Each number is 500 + 50 x the weight over the matrix's rms, rounded and kept within 0 to 999. Layers, rows and columns count from 0. Numbers have three digits each.

# layer 10 MLP down, 640x2560, rms 0.0483, rows 458-630, columns 1120-1199
451554527530518483470487449461515494478493467492529468548489471523494548433475478511491562518416466505520484510477537512450445533526506483658544517508491466494518544463512503501507470439517541481400433480523542457504471463478481469475533513
407506464508408469436526472471500444411396530640545560582427561564487557544492549551466397488556541523460497474466475459484497488492473467406484458548505623550436534454498477495375492492434561502517535488591454518418372469450490471488449503
472542435401474371500602513498594426501449562446405520513551498484566526553497504568490460526373502545390553585483426474508500476421566421376545458535491508506484493535575399540504434440476559533476579566486463494468438502422512553496540531
439477511456513472525554472612487520538514504514551521504501473517566490545500496556492436591483442432492529462498454548464467536521514498472407544467454442507533530560519448475427571439441542516471537476435453434531453359466487462501550498
599563494438533621565491473445507520496481405472469511540572457545503578542530542417518391504459502455568482518510498519534530441448518554478423574488581477524523461453464480496584461400511470546460501489541484576514537506526508561438509589
444514437480535522513538469530371497416457543457468481514479466466546438515444551469640451494598557486511581406535550460472505585530521576443494514544509573541521558453517523529416407505592434516477484524453494563485377385478501460554457531
466507451437481479433459430391477542478398486492490445527454526543424502376545504546513459481450476509500450466574481487501486456515474445524585510481485512454495455440455477528577486500527569510516463532579477425491498598455546566512507397
524582472423526438525554471509590512540538523531457561493506537470541493510506524505476480371512517543588456517502430544465486437458528517554463428474650503518430513465482474488531488479508548546629582555492427467523470562549455588502439479
453423450525556507458567431451447481541507478457503493537457529529494578446353591536442504495562524542548520608485595516580518621590510556418484485479471463515625531490473476536513527461444538476470545567465576472542500506519521500447506451
520493547466526528509494548408496526438501485574411550587574426512503546516429443491493470481520474626543523478449588473434536497476510459544470530593522457605530416465459536487595476465435568454455487456394413447535521564539499533468485467
521474489397490585512518511584584454559525488518530500592530465498489459548473571439453510533503498539544493478424473465487527472449525524470508482520502555552453529441463518593473622575473493506463485490518405497512475413456536504531433445
468472492484469519506477429411485456508486536540509503550422522522543520543518558460420438515599428475480472456371555504487520542535524521513523469492575399481435504587522512570452527427492438519548571547520479534501539482458454503561523490
571442520546539523497553452452533578492460510497586506577571502427482503423561555479427469486503557496439571479579444469529490491410538518491430538493500487525456519482566409502519500478469512571527475554528427527534484546546500548564492515
461473408545510547555501528526471445528498494487480617454537509568554574564554574521610472534555444498587593492529604571422446533525477461459470452518509498374411537509442488489544485548599482529570518491436420467451493457509482484592512451
440480492398531475401409487397489601464453467498478496465527470480548484456521467506494505550467452492358482486503438524474442503527437514516501568538543484421479398564587438596512508456477499454515502443483513473506395542468484479457494430
458493460401439529433531492459472515524560530418536544483530452520412423462530490458480611580497542503508526506446576541453540506560506377447494494427481467430450451548550480464501570519552490513555446463443493434516441477391450502483562460
505479471499558458482490375434531511476493434448420461584466459555568507508567633456562535569423493489433498476461483510591428490523398515387443504530511487430527495439527442415490454402493463533480583480520585494420542569545475482555528452
593493514463547426484384492530461550498555507470534446519565587540456549544471475458471427523479423372468478515574434506489454492524467465402434535451466497531478483474413426469545541530517507535563450634484486440533513487515488468468469420
530614454550494423505520449461423481538481488494499588529557534510564494501463528511485506494624564476522589458411520515517479547433530535480423549527554476422580503552463504414514539562453519498512498568534486467500498501545512566547434520
470490475461455563458526474556555542455497528487530548527403486439616461522433420509400521579474428516484476487564492492577540459500390466490525500491469479488470496550461522549521454467520556522511409477519509590444571468548518463502488386
530583522489446564473496453475560531406505501584557450483485575515574583547427488506465517526482573562528518399512466424522519505528463570452438495492560540470518524466601508476482582451511501478518396515538510509485475473597515479484495476
461383579479441494537519477501575575547488466444454531453389522509551513523476504596493501457466544535458458572516552610479576497572540446552437440546540508437384532526541491522474440430505530415432467458542524538507563523577507442481457480
467489496496603510550494451544492530454525409548475455489494447522428470535501516496476586440437475496494484578490510531546508439503491505520505447547479632397570439447563607575554495518572630572463590551535504482418459524463496456436470501
426454408414492419539526517479488448418508508512459544631463520515621529510525443529555558531491463615497370512459442490458550457405440486570603458500521482505540486484438532571559460555576448444616453457503522441520426471442502532474507477
450497442432560532534516479472425579515527448438468608473470568487567545532528420507574441377484525523424524440426487565528475499487459532445497414417491645573534482525517513479565501546565600515417565435498468609582488411470502521488584463
452568543532531614531556432468484449496485492593516504531462518477511506499508480442544392528604418565454520476528581526493517472553452450493479505497502531471567453567544517539498514487465462530482517481446476468516419431587550524505603414
519590499448493444543482458462447545516510459489501553498566513486469475457543522569497575494495498491442508540544395582440517518570480529487417488578511480382523500505478461430480504536406479428456481465495527575484495500525533503529662489
527475467525501531536547458508515577415495471658673518474521474510569511420480524510495497574556534432503561552503486474503481521496520440487462518526521391653505427491445474482472509513557520516538513485505466478511575440472476572527547481
556508545448559465486527515498533518442535463461491455526508478533477551524555557599530460560451456444505431631525524441576510444513405527478380500484480445380532436513494507482484423524508545514494554580489467550561492473468522593471535455
434443522531499513482609483545498453479474534463448567509541495457506408497597439509471485493445539469549526629462417507451470473510497544510499439463444485482503435487441561490537503544514468419527394500495460453467394540533465458558519499
524449552468516472536432531454401508571468472450548512471482481492475507546467461468544573497510436619447487556487433525605499446463451431461537456410434549465527454429562476433511442443543474455520471492481461514521526439446529579469441593
355575561476562524414578547536487521518446596474497473460538540516454515447504457533447538510452442439520539475448541402467523541563492522423501496506480505424508521490357463522516480514485537522531494508462467504481419545541503414572438477
502547572489638667493543480527484552541575530404509516483530437485457522526465508486472458404471424471510534536547539541530513534471592539557526538528404524535487471500536536538482509527533573532507436502510511582628470567483510453478531592
482509515432422484476450569527537540581502574478486492483502477481509515473488522488456579474506548544519506441520514422473472495551442527480488441557530519477429536524458501482525525481560467475438576556526567447439516473465433453433526452
567451457409495570504377362418625488543479532456461342513521438488453559518525507477442563473595409542373484502475518486454456493441461444509494452414506456371441548518452518451456478507496499535397433539510469596586464342447496461478502451
531398537529524396515469467552566524552478575511534522537464410528523453519486564498480581439535472477465493467529500509550512631409566486485490507501510539505427518443545503446413477528472438496493534605541490462587489541470539509527526538
510507408573461403494463516577514444446520501553543540464468513567538545482411549483510549475546459549546507573403518487548514467467417412520447478439524531494514519550513546484436503557501526435408427625562439489450484483499510467569510483
533514414439527570534537459529511474434435426459652536517461514516454481499475490459492460508525564474576480454475452496531494495531440548486473438412522543450531461423509514496499550455540549575508471472475486571527437563527505477482503506
518498494552484458516575403475476542514526554440510485469483437541537548476496495516497445350521460497555531429531468527512514423502565486517533432541513416582422519474534374490434503495494521369514489590589490460470488568494490481548525514
472515542482481499553573497460510503509561510462522484419629516478518574451398577548498572580457481511550486569615491467479462569557529438476501517599527471535433559495538536439448502463432510508496579513424447454474426486467535484477448526
518460467493592531470399434491449468448552509486498528524454453457546479474409473455489550571499499528461472467503455495480484543546462506483521471526512437438562539469547469518518480553481452495411442566533572521491609422523481469493519564
549419495591561462429468475422509488492510570546551534471535520443495540570498546429572448590575537535410544546470478432495509535494523461476554483560549366494513507559463467470512491455422484541497488472568525567557526483492516485472500526
465466517507519514536598450608424465524550451448548417503532473482490624511513574559494488490507468416454524536446491545413502441474478486482419504474451453463448488460433496511467434508501570544455482451511550455502526482508466460451456491
494488491615477530437478437553471549553499549555425556513501491565526567466522432434548450560427592429538467422336533455536477529607457567492437461425426523427525501557574518453472404478421509417497507503490560448494554471540500531484577481
504466510506522490578417522561471552574494494442550432468517517489521499474507494477491476498495547506480501505447465549530547508548488518497545483500524439510448510528435579511505488533504531456608470584482550481490432552497464512427516556
525531560525543552503462455495480508479570563534515502527436416407555556616460483438508558522485481555488455487445582427482457512498489436576573379459534483549553442467506540483432628556518496502453531581508523499423500481577544450528451520
575449461473504429600467547512525518536454486465540528503518425457520531526540501585435501513484541489544473516453479559431487517560409461517486459423468576486523510449508523468473490509508503441342487542510519496452473514409508455444395570
284530471343426270544439520489275539432633604506406372512554636614319563481650136574231534543424659338255719430627410329358735219340264597499623342575429471423472650597562592318479541592338347603627433412500363493374445603423901486683417443
447562438450540510573472466480581480480467523472505519508434459526512553515561505490536533425524597508492584423537474448551501472660481569488487531512451583546549436488575454464501519488577586498456573556592528523452468478538518435477486458
521484526546532434544460402468496417456451567570455497479543438537533529481501449496484465593520513470446418513444493500572484525544466486478448430402465558544531425448577478484417568447523532443414539462468444506471510517467486432484546425
407478511369437555535447407487536506474520428535470494520476474549476400536611527427448433442508532508473542367480457548518498474492429641543533551459458593529489560453571561546549537446539403460464449529571520494470458626589484433468508493
479441506589550419539509562586524438510466459532541537567542504459524481438555482491486453469451512566556460531451477452439497519512408556575498549439439519489500493514475509490499491363575445459531435416530458424447436546415455479387517513
522481453473538573525447434455521430462512544451534459554458429490514532391441446438551508532468410462422506664415452612424478471485450468508463548454442475482452483459558426507505476390477453401436501501549492500510475424435474474507446525
416404426481389459465599446504605517386449588453533524485504556493540500420527561437448559449529583563557460416562506471487491539589453511501482481545427466523507580471389397531484491380327482544426436396492471388463554520487482510474428465
385488486424460609503489500545509476509532473481523552486532470567460520510561525424530505519609457536583510567569473508543567497677489474489375484538537459576524526507517464553515452422502551505488464468457505481541522493586495551563542465
507532507552588552452513564473510507465466496438533485452464513501407453492418435543482520462449541490448528467466436505536411469483447512324374491529463517480511474545495540434448491551442519443499513458481523488429531545532490529463491524
447497481451474450510453514510527491507490452436628503502556483460506411621453493557527468497385479539466467514503438516490466418541416514461458420409517424469471511473497462453535473473508452441461480513497448432491441516558464550436364510
483441525529457493511503406410635501519456474408478378518501527469481573587596527474554504507602520382502496509511480390423496521465411564548557507468568594468454427490599499534333424510473431499519487566476493563395596471546506488488477542
434418473602419533548449500446507513413459563506508481466517525479581506542512382531496492427512436442481489410487505499541486463475448576503456420430611547462463508426473439547555502537484481470553452503461487448487462464461481455460396512
531398458488434537549550490514506575532439550529456602496412484508437577530480570521483580536462460424422506500489484401546508486542529480496543489476433418407502445479515584472520503553434430458463511547555414430446473458488476466538460566
619476551467506530454477451570502550459413476485457549436498546525522432512576489522508481437550572533414476554534482473490442514493513527556429516509578398559487453461541484498533586551497514512481425594491580457401566543537473536450514449
468514506621533437431517515498445461521502493474519557493445437530477464568454426519505569550484473509438457469457419554546439616524621453484449469470434473469554525551528530473461537475491533425474460400499460486496561594596497426524513511
536458448478531509556512423513506454487475593576497584475472574496538493518411551414457502526537527481431475510533530439520443549593542600447520506540483448450428559555466475470484600439444548478556568489586507503442419505520466545494481466
586471458517507516477480505473376502496541482490405489520526462529514477491482407547504467461488538550471494519561495594487511563570465467477466563484478547492499561511428451512553506484424486420485447518504505499458535449536504522533401466
543557601615498378421488463470499455456539500505472551515485552535507540530488501520494520560493501577465580401529522487505439505500518513521533564594529474442543561515494442466513472475438479563421600525544414562456623535504458599506526504
530438505578496538472492518391519481506471462510508483577549495457453455467511520528520526393396411502492483566437501400513494455554519432518573508507562474477497541504467470502554388532589472428432534551493435466547424523430501491476492459
531519576510546542504427524511487517568527512550436394547495495373471552460498554504501558526471481407550443556427445457549464453444511467497447577516569573495591476429484520475490504465465498563488579459439438607552489500502440522497494503
495481521487457557447430535522517477467429557473469543467583451441492504570492529522471663640492525483474437388484516558516536565522519434489593533496512493488549430510547558535489602536490381507602451489470555565455504486559491531516472520
465534502472513552585508482376535483494521494548482479507480534507506543470423625481573493443411454481541464558472464501395438481524447410425451497467397504500513482542527431472523474439505443478579528574484504504453478498480470521511408554
452499503505551524503467471488675580425554507502496604461470412524473548433478457411528567419492478579437444483503465435424452613485518481536565498557509529574529519412413526522490444501493443564417515400505452438384616544565483490532454519
492507513535495497565461500431488479484522549480629448526501518466470584551518499526507445474528464531567575539511504519503473514504473520523546488496488574462505613538424513538487521573583479474472586550448455513583484441537537523520575523
566600577546537474449552498450603484471519489529534585553500429529451577506599575470503491399467497541563517411572442553497559498463489419481457534562547543529430508569542481480481416578546584573445562511485522507466484442478544566522415513
504480465515437465417588452541508561515514534521366508569516517503577493543542480388494443512546420564428486522529530565539582522499523507553530511547546502508497468511588527478545506440542561454462487544450418558491556536617524503465495542
480482474520408452485519501532478467466474546436484537467488563573485489422625471487444468532467576574483495468503520485478513399507551559534513576493539537537512474367502472521502480510489613506437498438493486480527590568487481453515490488
470571554520471456410567456490539469519516542543602428574464476530466498479464451471489554504482422476545540490548474593425491552479515554523461458501416527540635450503552581448485525542617523505513594489415514481495477502505485443556426580
490516517512567551439446523514502494487409537504474496496472534569539508497483460532431498541491462551423505578505532541495470508495545479573526517528549367473488468485406490462550493502492514525476483536551472443497571512506479555502486519
439446507551523486483518542446511506493527530543478374503447583485462548497547563508410561548512507414478488469497505443515493504512485510590558576511540478521529536462493479569472496506547501563513624445510503494501528501449487479591442398
518557553542496528357557543479463538468509585452627508493472488553494515586491547555562456469489485502431503428507494531537542391444478488492511483501489573566489446459512494536444574416475636485577503484503576575503410478463552516492497451
398533436587403493543513582435580535569474396557480429471429471483407427471505451454417570434425459522520465555480443455476449538452551486394482445523546514401543460487443495446503565474471546463497560510539474521512498448431476466470406572
495449515485599599506577489549507540570511488441508540587526503509445503526502460497486468516515457581450454589545595590467499545475455521483459504448554451570583457363478497460554492511483422498379470485446479481522518491581482507567452579
453530495512496391519557471500459500484512545454568470474483482531496509478445515480433415530385601358397512403502486378474510462459427482480478599459521509537551441450482451521573562527469499480452468497441466504556493496507469448497533465
441467530471391430425440363470477473491480565555491535515509380554502511479527597502457527547431497460480571468453459543532481337466523528570546507546578504406450599420565446442578469490459562485478462493563499486478532501454537505561505350
467480432467506449501505527536517459465370490470525535519382434490473450551487489482533499470556603536484483492528563497521477592435519520428492526471538431444526492447539489458576581516612426569522677375470487434542598581497508408517524524
442468420548458463575533551525467500472474477481487483490481526536533417483518500458463482436563474511530521472587533435403475458444457452460473543441532474470512538599511458473488520539498480495500420447418466546459580451446527509551484491
495510454517492524544442568453494544470467444590515528504495486514475471453586508455433554462465509555582484544520507411535551470560547480471433591553510536532553514482511490566389468583469564490508496512487480549640623564473522523560532473
525434464480474544451500522543491419390533511507489523452432478446546482517432460456459510527428476577552445521509492474487465647523444485493500466530482515486500553477528488552390512452532507545521536416391459524479455487485495533460465537
531540486457493567502505521507480482506559468486490420565506569505448583537495489505588464404454509476506440446541511436470490516463498500431490435520498524545545505552516494448488476499472436530510471530418511477484472388557542563507545533
456466464502524370431526470589557526547502499376460418509512483551567515527511526481473479478629518414555431421569528588492433511524492490567480512550604418536524555546503553338518428496530515544513499446511498512448367492438502448459474493
526548494474539453568489574473501552475516449499434573540493462522447546462583531520469478528534461456491503431532451422552442453511491525464526504447506500476534520538488495503543675477407615516564486537530479481497566526435518573577591492
455476499561531647471512531508465558503477480476488437477508495468413460415535528461449518455553479553500450393543453420529600518578487471476502528510565535424464522544496542498482481535582538451452503505477459490480464555386465496455515525
460483524501527447519573554620513472507585551487504493494467451485508452530571510486529490497474369501502559564408490471442274488506437437436490505489496437505443510489530517517464475445484568484364516427506576510563528502462483395551495483
455608428529474444529460522494472484514492483454529512527504416487627503434515435526469403510557495532497508533524548504461513463493534469524548554584476532669356485455474480501505388487476498473547550532469464432518535530548506614519542531
483560448553421528492475466544438525505549496471557581618532486436477455450458539473538533548370506435509441479604586474462545560432488418464556615460435443514464498489536481547486512432434564464490489523522511479531550542500495530488480435
483501555482479485488532562522538516556493467515536510467465541512418598457456495482513477457598411487443454444516501489523522407584539544566543514448574438505457509445564458488525493474526539511378460516497505492505452522509493527431560394
433444443510464517527452427449507440519550525523467497616469508515550483496529574455505478524490455536468507527472537515536479544457516493473488499479481470632569506587491483513548496532493605526490551546530455448548458430517506538442581536
476464452458515472471501413417399458520465477475601494385481472445468516483406395480583499463431555561479459418512494472551422552471511585520455508496477395529399498580521470442493559520475375520607495495502541539517505454529523525466526519
491576441532491457508433497567466478549501401485490604496503497461574481515440564536539541453451379411495434394514490471524446565397438528527513566402471500568539490507441520501557538481515572541488394459469503517434548489487539453563455514
468532575586535445439413534594541459497515466519474474463512439491504393508502524490455516487548599605590503516486459443426511533450506510505524482543531540458465509413457431478544501495514527544547532460464468436449538480499504505513603505
507595466494523608451510377514529511528533420509604514493556493498476448518459516420559522485449437531514502474474500585461527516589525439461523474460614469458456504513510504553516548444524515485495473406422599526497531415485497639581430473
526444450501494541409599446505505479423613529483487494475511450439555505483597461517472473505351572504566510649462561519556507473483451481560566491525415503526454502548485519539479460531463484428456535518455513570498622533596543486564488582
344474491528482475555509536457422497398436502498550538557493414531492556529573491513507507498505460528542568460502511447479446458515470508432460534440454418460532493475441535514553495571567520527513497535535451535494549484462463493527489401
522454486439544390495524457469467508466485558441581414472511487531463529542509380481462434430452562539594523471462476490454534494464452487496590482433515565536504498466396447518591406454535473526497447400519465450531541542522488485513509521
576454429560486475546520477535530505416505534518495510443579573473435531553398504584454489496434562476572537478549551448541468552505506502566504520419549411513454448527564472494461454510500537495498505578528497532481608504551484407461352448
496500545514453528535565480551426470543517518475576570478487532524530411427544576593548476563584508366488507475554412510529421489523535491521447637474516509463471552538551474538559586492539514388593502541489424437534443584592519462511500443
594528488541503468432421458489493475570526479478508561467501524436472510493487449478526414493573571429521495573611519533535548487515516511448478465582548478534450474425491460515458506529457557403533496402516486448545471447574536443566508472
440506515516430551461526552521495589477534419447534514434528489465548413475558467415541543507514417488511519614541463533444511583487489582528460506567510460433539522515513614509575532525477499464505500427431505491593602556510539525477451498
450441467403486466497478471428483561539475536468664483459436534477417386485506493481544481507534543507554505457467518443538496491390494514440424492456458600408466555550531516488471528569483451479465509492541508452481572531515473409474491466
544555532525479577431519470521431424556591488503478478540509489506492426511507565493524458525394489537410485524539478500544504373508470514457515481519468492552473508524508406530456525506415478529435451570481525498537577518544486537476490472
515484502517505510523553497447516453510488540458519479531497585498521526517507476473588561516549475508463452391457548605512476459563519569490515562381488467483526531571451536444563491570550466617433541512504471409449476555523530466474530479
411445511500460322529537544442526520429509573600552474504553452481504473588495478498500467602468462630505456627393439481495518492432416609514487543539523466451510479470429513481532506548515509579538480479479438467506464482454489510487586556
538456498570477470469479466498421568471545448515483474519514515441463460542475551519480487484487521525470553484493492424477569474468427469526547566412527526417463489445457494469456515570501424516432394528420443466501507494537509485502601545
510481438533615473455509515447497473553558499407491561454540452497567398504548481462482475459527530470527535624498511501456490496510454565493596461524432493471525528514471530557434545517438451515527515506509495483556603495481563501446337538
444456527476485591467386556529493455464523549549461476555512442447526501439527492457553492493460489483520539521497530454466548517525599446511489544480522524532530564448607597604487371525504426506548470484538504516511464497524472580452477565
467431519582530452510529500431439527514445529532525530517516465460392542470421387519638535599484626441518447448537406508512484449509478662496508557493550504487555498411512453567597503469493426454495488480489291405521462549516469559427534424
506612473531432534529589493461450474462492519480466364474508493507503498446424553549504477415561556510492523519546514533512472475505457403483525462554426560533543509488442425548361524460507506436412641532460490586547550554557510569552472470
489487467493498419556481492457532492475459551530551642498495496539557503453531420502519489550522408534466465521477545497463518518538494597523492492528523497462484507535458527520504469480560456467514515508497510457473482602425494524463469464
581441523484438530478463399545535472484543425544477498607471412483554490516488512502465497477394518505476463498528509618476465514525590538518475548509449477567510487379448499439535445497515454505469532515501434497525527462398495526548517524
543505559534544485545579501454488536598598454529485585487496527541528406456544580458486621464490497559499461506485458489519480492521532513493518424547407553535503470587505588534482477509508526517580527554497515554448459498563463487512459613
477428544481524449513466541454461498483514452463521492548464457406480467456472498459497475509433406452571469446522418416472550517489478371500467421468514485430413494537521517557492483535448490469495529582470542445621479425431456475519529475
494413429433437521543476518525477448490425450507457438500559548494512467546500467488453499602426467492487484473497501513586489397476451449498465498450473457443478510476435480473557478553451479467427489541496414530553505593601492505476520457
451405436425495491515513518503494455546447442518487452472496498480491418508487548514558543456481546391462543488485491427483484505472498512433587506472561520564486556465436500473582592524481520448402533516536501565514478493432471486514504442
540466479369486510566493525516435472412476432499547548507607465497476519494514457464487472413574455481471540493523550419514503490504561426456550319513522474455510517446506506477553538507502506481548542514523513515417544480597478472520530467
436538425547407453592500498414583453404464586510521459485510464557414454549503452594578577516525534551596560512507529464497480468421490491509566390520542500386517551530461515532505524472509443491516443450472506480481525463460518466550478514
568537440501499573460432439355465443528488559646526479504452448500436550505538608507451425570515513423476496523470506424474577532403480460625534467478543525501552479529477500577510523442502474467594438463468530530561383529484496478492432498
565528581410502430453678427482511493509528596504568484484497508586534460505483511358588488435548535507500482515408538463514539425528445561501472549506587506455462503527600516558511402537479554475525440562471410514485488511490528465465467549
457525419551484555455500441488449442389504500492492561540499506523437489552548565524468469596537421580487516439535428563459505524447446495530417471437460533491501456509492482524579394423574477539567513465515486422487387503527507540573523547
484503527480509508539526430512613592499438524551437539561507506520389616514490497549490502584562450546532573554506497576512489517439539544561551527468618467437498480553481543459490469506423552595488494365553479506548526538530516403431477447
575489480504396568437564484381464510441541493516551472456489487503442553485500416510504472527445536485468525574509510545429528461444547525560450498550442548519456576515486508572455475483527537629512433556474555532528567533529536491464461423
594516471467476516451532605474483537508518499515531551484470561527493635491517521443535436409494502533561521505479578564456479444494399413575461539500458558474464592536526416537495551493470539451453526514518480516429487483488476479460573535
539474521506500440478391528460450500513522443462603437514538447437452504513531501589541519507563532617498464515442517431538543485569537557572498461440447532522437462555560510476487600546670460488525534406527477499515519571461542572492513512
492443536478509522515515461519467411394469466503453455457425526428564497499456604485452535429500511435482518624510550494459548547393552517468456475513462568478530467572593464453420506489470495545512517420395399466552486474545509491434468455
490525479531516527481383444466424482552541522564564520482454421463426584467588509476448524489466479530442529544593516512571584520461415530517520544490513391541382538484502507563487490490517491502499450477491578442527460535461571577419467636
560523527479554535449426528543476498492539453510516519569495473481421431517448434377522426500471458501521493631614504556451487491437521464420412489479459509517487518414561534537498538566537467584397474489524485429524517517489539562491511441
537497493488600609533445469493535488622498593509405441509496515486552488488550492639430401525486515495420596463457635490464443480400565483748480534508467660488538621567434664708534415568500595418371365542555546505537335478578479456499486615
457468481462541477485466497506481540492481438554431490501537499512503489458578501487491600451560534533490503546446469451481497512640526478482461522555504436455450495491434496487498539503445508607362604476616497599569469519488528483426526561
433546514480519606471467611582538453447432435474522355541569559493537551430487553501524560479568514413566526606580504469517469505461533477388441573497473516456435551500472543552531511556519460520480519448515514441480501570436486476523527415
539451542500518518516489549522470606453449426562583494495441448437541476529415499451443457533504461464468504558478462527488505486530546534426421498467514568414516444545534572447470512553471472502522475516332486463496533526467537384490494417
527545485588504483501549531547540492544465537492491492454530459528476533508507511417455447444513440443544558474458488549515517428436408545507533507532509484560448517442533412502557439472544467497499548456474597583452421568486480564532443525
553502619442560500514384471540472502473503520536464487442575460439481511519469559513468476464478493502514593474560509493477530483428646480516539504479431567493439535504484541501440578457560561540488552528533520498522442526513483501485421534
549566528595486540572560508556378439516437536556433515468546501442479473477521534498516517451582433436391515486466500483499557469519463458453534434500461505475558493480449490488513550541460526522452492497539420419528564424500468517518483429
440411561438520494458559520598549522481494510420616482515566423517455487478496572488595527481542583511506455617480514483443534543473463489496495487551415497488476481440479518483469455601489519495583542567482533563386543528592534520427336499
454560423520427519516468630492418526456433562462556494392526485503399523532525542519408565519510457466506498444543378549450501402485512468482563550466476513450517482463491446502557520467513480532522510522411569458416434526523460519475425495
543504521493424464555489625514513581507524487502535493540431515530511550423525544430467534561525420586471517564444572555404543519556472543501539489488445503442495527539519419516526519486520563498525572525470523473475515464490456486565447404
507406446496427488492538474444402524511480495430581378444488531505499478593484497496554514569574463469515534492466433480563513456446431531452422468406520513495540477527553462476457441483443500456559506466439450493449460457504555573480560391
600507532404496508598465514430483515520534451488479424520561475432580549543448445504449517514534476452496529427497501568458480452606503464562512424414558416524487474418559531514458478479518491490483417597482465393581532422528504424522520466
577493531509492483433539561478462517425573454549558484449499558495533569468499425447518481557505484464531480503578533522556475436408482555543478547462569445509459478495503410407526518465516608544613414445455407466550494560450503508529523556
515540509526535614530472478488528438528451497513600444509501476462426538481529492498513533536530488365504473476558433564488534468516461557471406490521539467524463486485557531525456428481539481503476484483499529420534512497596459528387484438
546568448404566482502466438491561495348487547506579469407538513525443508593430434528518528509581484560456517535440498484480505480481474504595518508417461502559524449552520511508471492361493462564554447412450496446517485474441489480542502589
488531539415483612541487504462632540564504524491445606431444442557459574446473370668564445509494463444556552462524571528525572433569485478535524514562588504442424463507487486487493474515548427445546539580508494624418498501531477491504587485
482436452477514551481515579496567444503434453487485469590548521527490456431493380557417507497510436497482528553427509637498475453408416545491480539457484541471510529514501494485500461499516505559449501410565459455522534581519487514488531475
404542520532491497481635477531412484600482526492464535507547618451474494517523505574481499473462578476456511451486538458530564463465451464503515478503546508462553500503558554391510489524490508382466518419556460519561510488476495421460486568
462578425493507533574387545571575529504502456541490457604447519497514581579477465412403518446489527439394528563441486400430400520464569466467499416475476460487424548439582577470401456418487409512561490414512548539509478440500533483553487469
456480552482504521501464522492475539570581455509528461512607494449425443544493516499521445487442499460490574545557509466439557481502548535407515543526520542586444461505466505502436576518575640480452519515498502541518516523437499519564487453
494514471528486586482520416527500466424466542460439382378525462521531508590589605503471539530551472516479548391480498471437501599587553475429439438488457538596464543504472490437553538464437519427461480485469515441463547462589541445482451536
625524543520427532451401459455507513533548494417396452502508548500525422430466553483514510480484517543486482439482482499531519498512508520533485479527458581560505485497460534590504408454479566440501453478460576436512531481540508460498508535
443548498443469394529466438504469486490474447526540509550521500523539528562471479497528444519523490429470442450480379492470431451466462527469513438511420489433434520451504494474523512525420468453527500524547480439509420457484458527492502478
475458463541466482441431468450585407456491501455541532410451499530499444516471557431518556491434551484477412600411511448630523489458432543472599559472525481519536540469468460543536481501541537582449545457537576563554528513418469547546539571
589420535447441399451399382522455579518503497478453456534521473548537541504498479497434516536436415420610470518436518529555526535453484585464519537504488442474482524443470591442511546513509455440536485444477477446488428524477494554538432486
539478543502487399504470538524538492505482521550457541541461502499388399446463491489504454610501422484399429448469552570550478431494589455489539471511499482561540482439481548520475534513471468492453508485497476516449596489535501547633483529
487484490402476505541484568512523504470438519558520538555507515519403372492503522589497489458468500502526430527524478543487524579423488528475532516469505406427522471521497554508468551568437542465538523536499510480515551522480498584478533465
428527480606494520466482538537564484460536524446406625452531437527504528567489540502475437529462487554508479381554441410557446542468588480587492453463509463551613469495478466525520471528586454585603535566464497523574501487419469601490543456
492491517571515602499543521505457542535543513571556585585463537551509488467440502476483430501506513502496539455474503546475519567538527551545494528557505517480552498543567470489598523440480619484626453408510460458419463464473470540482465515
503550545521515596536488480467449518478438493566502569467493462453526549446418439457435461416404494544585479522436579466457420610591539588535462552581424432518587485515522491507582379394597464473529469461451473622499496509521516502506576499
466480511527516436566514474504469502501514485431553471500485517418622468598491548460462411511573428499441484544382532582493477574503459519529471501468484399436516457492537529571546520529507475469558435483434440490510563473490456554483477580
459521532538471412449500570501347552504394491431566422504536466545520484499513515487489435481460483585452488454559479522448452431535490428541522453459442556546459527462482458519534493438486493500458480490630479510539608478467531457540440468
534453594526484494489461544464551498597588497521467463526539454440436463450544570554524483376537498455598441549503536376536494539553467547524489568521403547492492488476446541529492511379420519532461527520493597430568477430500511461545470495
521433454515465471493513423506603539441565529468451500500514445499534522434488410526500506498489511446527587514478448541402469441497455498454472468459429550595490494471449504501469451509457391455515432517489591529439494442527449472510461528
514492524485475402418574474511528516484537473445400438558558531473487474539484506468475497449421480469521509549548466526417537476491527417479581482459475546543505501552543529464441541435557440412482542538559566519548482428542464606485594516
503483475548520539533471537559503479556493456440444490495478488490549469486502513507503450527490477481465505517465472606512455571476604539491617506468489478522495532511554551508480532408521503518504430462584498398621500542481553541425430431
373519497517465450528543595529571510450501511524498455505446542453415435534494551521422474493588425585442529446522463528551548500531634512535521493501458406452443474549544457566506502553468522576490538445558482476545498478560437413509498460
426586573501510619394518469480450526603497490487452559497495456522384601561488436562510536534454468483508558541494462409558537542499552515461441514527507496466581477544493424447636464413438457505480479477419448406473601521527443521454574540
533536496513552543592579628439468490467592481456530458456544518471438563624598508506524551602501497465517478368507495522496581475405523466537501473549536448522450568571513506573575411529518551595463530571537495447480549527508414533484504571
454508425538453543551431495462479430495402563458512622516474445506423478574413478481546508507481530525487507406501573458406537487507421529508574526527485502351466466428439437447505498510402472519533521441485539500504531517416526630519505511